config = dict(
    num_attention_heads=5,
    norm_eps=1e-05,
    rope_theta=10000.0,
    rope_fraction=1.0,
    bias='all',
    parallel_block=False,
    init_std_down=0.00745,
    lr_head=0.0121,
)
Each number is 50 + 15 x the weight over the matrix's rms, rounded and kept within 0 to 99. Layers, rows and columns count from 0.

# layer 4 attention key, 160x160, rms 0.0963, rows 49-63, columns 0-79
47 49 70 19 11 66 49 57 63 56 32 53 56 64 72 19 35 58 57 55 33 65 57 44 61 34 24 62 45 54 59 47 29 59 46 70 17 69 46 51 48 38 75 77 42 53 48 58 42 58 56 26 49 47 68 45 41 25 35 25 34 47 77 74 84 58 72 62 34 69 70 49 57 45 24 70 38 41 05 85
69 31 37 58 71 74 56 67 48 64 45 38 45 56 39 56 33 22 87 74 51 57 50 74 44 54 39 49 36 11 53 54 53 07 56 30 41 42 70 27 50 45 56 58 29 43 46 53 43 52 51 66 52 42 63 62 59 74 34 57 52 72 35 45 37 15 53 67 49 45 30 40 47 69 67 45 57 44 57 24
79 45 62 53 43 58 38 55 30 68 68 82 85 77 56 40 55 62 57 35 69 39 57 66 44 60 44 54 54 32 65 55 44 49 51 68 50 53 44 38 44 76 74 53 47 41 62 52 45 51 60 46 48 51 56 64 54 56 47 59 54 39 71 57 39 41 58 60 59 65 39 53 55 46 48 59 61 42 48 56
57 51 51 63 37 50 61 47 51 52 39 58 67 76 56 46 52 62 56 54 36 46 42 55 30 65 56 55 38 38 72 40 44 60 48 45 55 72 46 47 29 47 83 79 47 45 68 56 55 48 75 32 43 66 34 59 45 71 61 47 49 39 69 10 40 44 48 61 64 62 44 34 60 68 05 57 27 29 33 45
75 49 40 54 26 61 64 53 51 69 52 65 42 60 55 45 23 22 69 78 61 68 47 62 49 74 68 46 38 30 48 33 68 36 56 43 43 36 56 48 55 58 77 58 09 27 54 32 47 52 42 61 70 61 56 60 72 79 58 32 52 27 48 63 37 31 49 59 31 72 44 54 49 56 64 29 48 25 53 38
33 37 64 33 66 51 50 54 47 38 44 41 39 58 34 69 83 65 35 25 30 15 58 52 54 18 26 30 47 62 38 61 31 67 16 48 57 67 45 64 47 46 43 42 66 74 34 57 60 18 60 21 03 39 70 43 45 09 46 67 61 69 50 38 49 67 47 56 68 38 82 38 49 50 44 67 62 71 38 47
31 42 23 32 47 60 73 38 55 80 45 30 54 65 65 42 53 53 61 53 30 61 50 91 62 39 47 53 25 37 50 52 63 32 63 42 53 46 61 69 33 41 72 57 43 52 60 32 44 63 56 61 63 51 51 54 21 77 15 49 37 76 55 37 44 11 57 42 51 60 48 50 73 64 29 55 44 41 42 41
45 39 63 59 64 57 59 60 28 59 45 39 38 56 32 68 84 60 24 22 47 34 52 64 55 25 27 41 49 48 53 57 48 70 15 61 71 66 26 65 22 59 21 34 67 70 47 62 76 38 54 30 17 44 46 26 45 16 37 72 53 71 63 33 68 62 50 59 71 42 74 28 43 59 53 48 64 87 56 48
58 44 54 39 31 57 62 47 12 31 46 38 57 48 09 52 80 62 44 44 35 19 59 68 29 24 46 25 58 54 27 42 76 68 11 65 86 48 67 45 27 32 54 36 52 76 51 58 63 39 82 26 31 60 41 38 46 16 49 59 51 46 59 33 67 40 49 52 55 37 58 40 59 48 60 47 63 59 53 44
48 50 36 49 25 30 39 32 73 57 65 60 74 28 42 31 66 45 48 60 41 77 60 28 49 71 63 90 56 60 65 54 52 48 70 40 34 49 43 55 53 32 60 47 47 42 58 31 45 86 64 68 91 52 45 50 53 63 51 43 29 56 46 58 40 54 44 41 36 29 54 51 38 47 38 60 41 33 43 57
32 44 53 71 68 32 35 60 73 42 54 52 54 19 31 55 34 55 86 53 17 65 45 45 84 59 58 74 43 45 69 51 71 28 57 51 35 39 71 58 40 44 58 67 23 65 67 40 11 58 58 86 25 63 54 75 26 38 45 66 11 74 50 44 42 36 68 54 41 51 43 55 40 47 40 77 35 45 56 69
35 46 60 50 53 57 53 19 49 49 58 57 49 69 61 38 37 42 35 44 59 67 60 45 40 43 42 40 54 26 73 48 19 58 39 49 66 74 48 66 46 61 50 57 46 25 45 58 36 74 27 44 58 70 52 28 62 60 45 19 43 48 66 38 33 66 42 68 70 49 68 51 48 45 53 44 55 45 07 38
40 48 63 44 26 51 29 47 46 50 52 41 53 67 58 47 58 43 70 50 72 38 17 17 44 47 63 68 51 69 38 59 23 40 51 44 58 46 26 42 48 64 59 39 72 35 38 37 50 51 39 58 77 18 60 51 59 56 56 59 55 59 47 71 51 38 53 14 43 43 35 64 34 71 17 55 56 36 45 61
41 59 35 38 29 35 57 43 38 37 36 21 65 22 28 53 46 56 82 31 36 24 10 88 45 26 50 25 42 48 08 42 80 61 56 49 71 58 47 39 19 36 51 55 47 80 42 37 61 39 90 42 17 70 51 47 38 48 51 65 46 69 55 08 67 36 51 16 61 63 51 53 49 39 36 68 55 53 65 40
49 56 44 50 97 40 34 38 71 61 46 47 64 70 62 29 52 71 21 35 52 92 51 50 65 68 43 50 49 48 85 66 38 53 53 50 29 53 19 30 62 61 41 44 70 44 52 44 36 70 34 58 48 33 49 70 40 56 41 64 42 39 32 31 85 39 39 41 66 34 66 46 74 63 43 47 39 46 89 44
# layer 4 attention query, 160x160, rms 0.0973, rows 50-63, columns 0-79
72 24 59 53 70 15 52 55 53 51 62 35 52 63 53 81 49 42 36 55 43 46 70 38 72 81 34 54 51 38 72 42 63 54 55 49 44 57 43 53 23 41 88 31 56 33 34 65 29 39 40 49 60 39 46 59 41 60 42 48 41 66 49 58 54 24 22 80 48 43 38 68 55 57 35 34 48 54 63 22
48 66 36 53 36 49 54 38 48 70 40 40 43 38 50 56 45 37 40 44 50 35 47 56 63 56 59 61 49 56 49 58 62 72 42 43 64 58 57 73 50 30 47 70 57 55 63 61 45 29 45 50 34 45 48 43 23 43 47 53 60 47 56 48 64 56 45 51 57 67 55 50 53 30 35 64 51 59 47 49
49 56 35 45 23 64 60 42 48 39 52 30 32 40 48 63 61 44 42 43 21 35 61 61 50 66 58 64 57 57 50 69 72 75 36 51 34 44 47 56 42 20 71 59 41 31 41 64 44 51 32 36 44 26 50 42 54 47 45 33 54 54 40 86 66 60 33 51 17 60 86 60 68 59 41 61 48 52 30 40
66 36 45 41 46 48 40 52 60 41 51 68 38 53 56 62 36 50 67 23 64 70 34 45 55 53 65 53 36 46 58 50 39 53 68 56 34 48 60 66 38 54 54 56 34 42 23 45 27 67 60 51 52 32 43 59 40 64 58 35 69 53 44 52 46 33 68 82 43 33 56 68 48 58 19 51 30 37 42 64
49 55 65 41 27 35 36 35 32 53 55 23 68 44 39 61 52 33 45 69 51 30 60 64 26 50 43 82 61 53 58 45 76 51 24 42 60 49 51 48 25 56 49 33 46 45 53 68 42 34 45 37 35 53 65 59 55 46 69 60 31 27 60 38 75 61 43 37 24 60 61 51 45 31 71 59 56 64 42 36
42 53 60 44 50 63 72 82 54 54 67 47 39 85 74 51 58 66 38 45 45 44 67 38 30 33 50 51 52 61 65 54 14 53 43 43 43 57 20 45 59 49 59 78 38 49 33 37 81 50 44 28 60 25 43 68 68 32 47 69 29 65 51 47 66 69 48 56 48 37 58 40 70 46 35 33 59 48 48 67
59 46 58 47 45 34 09 51 23 53 68 38 71 49 40 61 88 42 27 76 76 44 84 60 19 71 55 69 84 98 86 42 57 64 07 67 67 37 44 51 28 48 48 16 28 68 60 46 84 46 66 40 40 50 62 55 55 44 48 56 36 22 76 34 56 58 13 32 27 44 62 53 36 32 40 63 56 74 55 62
66 36 81 58 43 38 61 50 45 41 75 61 76 51 57 60 51 34 51 54 64 33 64 64 15 60 44 54 55 52 49 56 47 53 42 73 52 35 34 48 42 36 62 32 09 25 60 41 48 22 50 16 25 27 52 54 67 55 58 41 56 46 84 43 68 78 47 66 27 52 85 62 15 55 29 70 47 45 51 77
39 57 14 52 61 76 64 50 61 63 25 74 33 43 63 33 40 42 21 56 27 59 31 46 67 59 68 49 46 60 30 38 41 35 78 47 43 45 49 41 89 74 37 58 73 46 32 68 66 57 27 59 58 66 43 49 53 32 55 31 43 59 31 67 58 32 52 50 60 53 35 59 39 56 76 61 52 64 31 59
37 66 42 39 77 64 74 76 47 68 64 11 26 54 49 40 61 54 29 40 39 55 35 43 41 49 47 45 40 42 15 62 35 63 47 38 45 64 13 30 79 49 53 85 63 41 31 63 34 13 14 35 27 52 54 40 64 48 47 69 42 56 39 53 31 61 61 30 54 71 43 59 60 42 78 45 71 89 78 35
36 40 13 51 31 43 55 30 54 57 41 39 46 52 50 21 38 50 77 32 34 94 60 40 66 31 38 66 38 45 51 47 53 28 52 07 33 52 68 71 58 59 49 40 61 69 54 23 45 80 76 67 54 56 48 55 51 31 39 67 46 54 42 46 42 50 79 52 49 24 43 64 55 31 46 62 49 55 46 50
60 54 34 67 36 58 53 58 58 68 26 53 35 41 39 51 51 65 62 75 52 17 36 55 59 45 48 19 21 48 44 33 56 36 55 35 55 49 80 46 67 53 63 48 53 71 57 64 64 31 63 54 59 38 65 38 68 69 61 46 65 57 51 38 49 60 46 62 60 57 58 19 61 48 47 46 37 47 35 35
45 52 86 27 48 62 50 43 35 24 60 38 54 39 60 52 61 54 32 66 70 23 67 53 16 31 65 33 52 80 33 59 39 65 56 51 73 50 15 34 45 39 48 41 12 45 74 31 67 04 48 00 36 46 38 62 70 45 49 48 48 33 82 51 36 62 30 47 26 59 80 46 55 57 42 49 37 48 73 84
47 42 44 37 66 72 38 35 44 64 54 45 51 55 66 48 42 69 47 50 40 44 52 52 62 48 43 41 52 33 35 57 42 65 49 59 56 50 35 36 62 32 45 59 58 64 64 56 64 73 41 75 58 99 21 60 27 71 34 49 13 79 36 40 45 62 84 69 52 74 54 51 55 44 76 34 47 28 42 55
# layer 4 attention value, 160x160, rms 0.0867, rows 32-37, columns 0-79
29 58 68 48 44 44 50 47 41 30 47 44 31 13 59 57 41 23 64 32 57 43 36 33 54 17 51 18 43 46 42 72 52 60 43 46 39 22 73 39 54 61 61 69 50 38 49 46 42 48 35 48 39 54 41 62 35 64 68 53 61 43 55 67 40 72 59 49 36 47 62 39 62 54 59 30 54 23 68 63
43 60 46 62 79 71 29 28 30 26 71 48 73 42 49 36 61 58 57 63 67 47 54 73 54 63 48 64 65 31 55 81 40 37 54 55 42 48 58 37 49 28 39 51 65 67 51 21 39 59 52 50 48 31 55 40 61 46 45 69 47 32 42 28 66 40 69 43 45 65 43 44 59 45 75 57 58 65 65 54
47 40 42 61 27 47 52 70 59 55 38 47 51 67 68 70 31 40 39 53 54 45 29 62 40 44 57 50 42 52 58 43 39 57 54 30 28 49 26 50 58 52 39 53 57 37 43 72 68 45 37 39 48 57 22 64 53 59 79 36 57 43 62 59 34 63 47 24 43 36 68 56 71 26 36 64 53 46 55 45
60 34 79 74 41 24 63 60 51 58 29 61 57 63 70 61 49 33 40 49 28 70 62 58 83 82 31 76 47 40 64 64 47 30 58 62 49 32 55 70 51 56 57 47 29 69 73 56 59 46 69 51 40 50 69 50 44 42 28 48 46 63 42 61 79 44 62 54 75 56 45 61 39 23 33 65 64 49 54 43
32 34 12 74 64 61 42 50 37 40 63 52 40 62 35 74 57 57 32 47 22 44 46 55 86 36 37 31 51 44 26 63 84 39 64 40 45 44 63 61 29 59 28 29 53 57 90 36 56 45 47 75 47 40 54 26 68 48 36 60 69 14 58 22 42 21 43 35 82 53 55 43 27 88 06 57 54 70 83 40
69 68 24 28 27 39 34 26 47 57 72 36 75 50 60 52 33 58 51 50 43 40 54 20 47 57 33 36 43 49 39 67 39 63 47 51 54 78 19 19 32 77 64 60 45 59 39 47 56 92 40 49 47 87 47 32 19 60 49 49 33 96 56 64 33 73 55 69 19 58 65 45 75 00 74 41 72 56 49 95
# layer 4 attention output (transposed), 160x160, rms 0.0834, rows 32-37, columns 0-79
61 23 45 51 52 49 55 41 56 43 41 43 40 44 43 40 61 30 50 76 58 59 66 42 77 72 57 70 67 68 87 51 71 37 77 57 61 62 58 78 54 36 43 38 55 71 30 49 48 67 48 51 70 51 57 28 52 29 36 02 34 55 46 29 54 28 50 49 62 25 23 52 55 44 64 47 43 59 57 37
63 33 57 41 43 11 62 36 39 52 71 56 57 79 64 57 48 38 73 33 41 44 54 55 52 47 67 43 43 28 50 23 49 26 29 40 62 29 56 53 63 39 64 71 54 59 31 57 49 52 39 41 41 31 47 59 72 53 55 26 55 61 61 63 43 33 31 72 55 60 44 60 47 60 48 64 40 52 52 50
58 57 58 62 35 87 44 68 54 54 30 51 54 38 43 49 46 39 40 67 51 59 52 40 38 32 38 43 45 84 63 52 65 64 49 73 38 71 57 49 57 61 48 44 35 24 42 32 51 64 57 47 70 44 54 51 27 63 44 56 59 39 58 49 52 41 40 53 32 21 63 45 41 35 53 16 47 54 63 35
50 55 35 53 44 39 25 38 42 47 69 54 56 38 68 66 43 77 58 37 73 33 45 70 26 32 56 30 58 38 23 66 21 71 58 64 62 34 42 34 48 32 36 40 52 57 47 35 55 34 71 62 60 55 31 53 80 61 62 62 29 61 59 28 37 53 48 73 31 69 53 44 49 68 37 55 64 55 35 61
42 68 37 62 59 74 50 35 29 48 61 13 59 66 54 34 69 35 30 75 68 81 59 34 56 64 29 44 56 31 56 60 26 53 47 24 58 27 69 66 68 45 66 74 62 56 57 41 69 25 59 47 28 36 51 78 48 23 62 49 65 19 55 47 31 84 65 99 54 64 58 62 50 28 62 51 54 69 33 50
65 29 47 65 19 23 09 73 49 52 35 80 46 51 61 43 14 34 65 32 55 33 29 63 68 49 40 49 50 53 59 58 53 61 28 56 54 34 56 29 58 56 42 23 60 39 35 47 30 28 28 52 69 42 49 81 52 56 55 68 51 50 81 42 76 39 74 51 40 54 21 35 47 55 66 62 44 33 63 47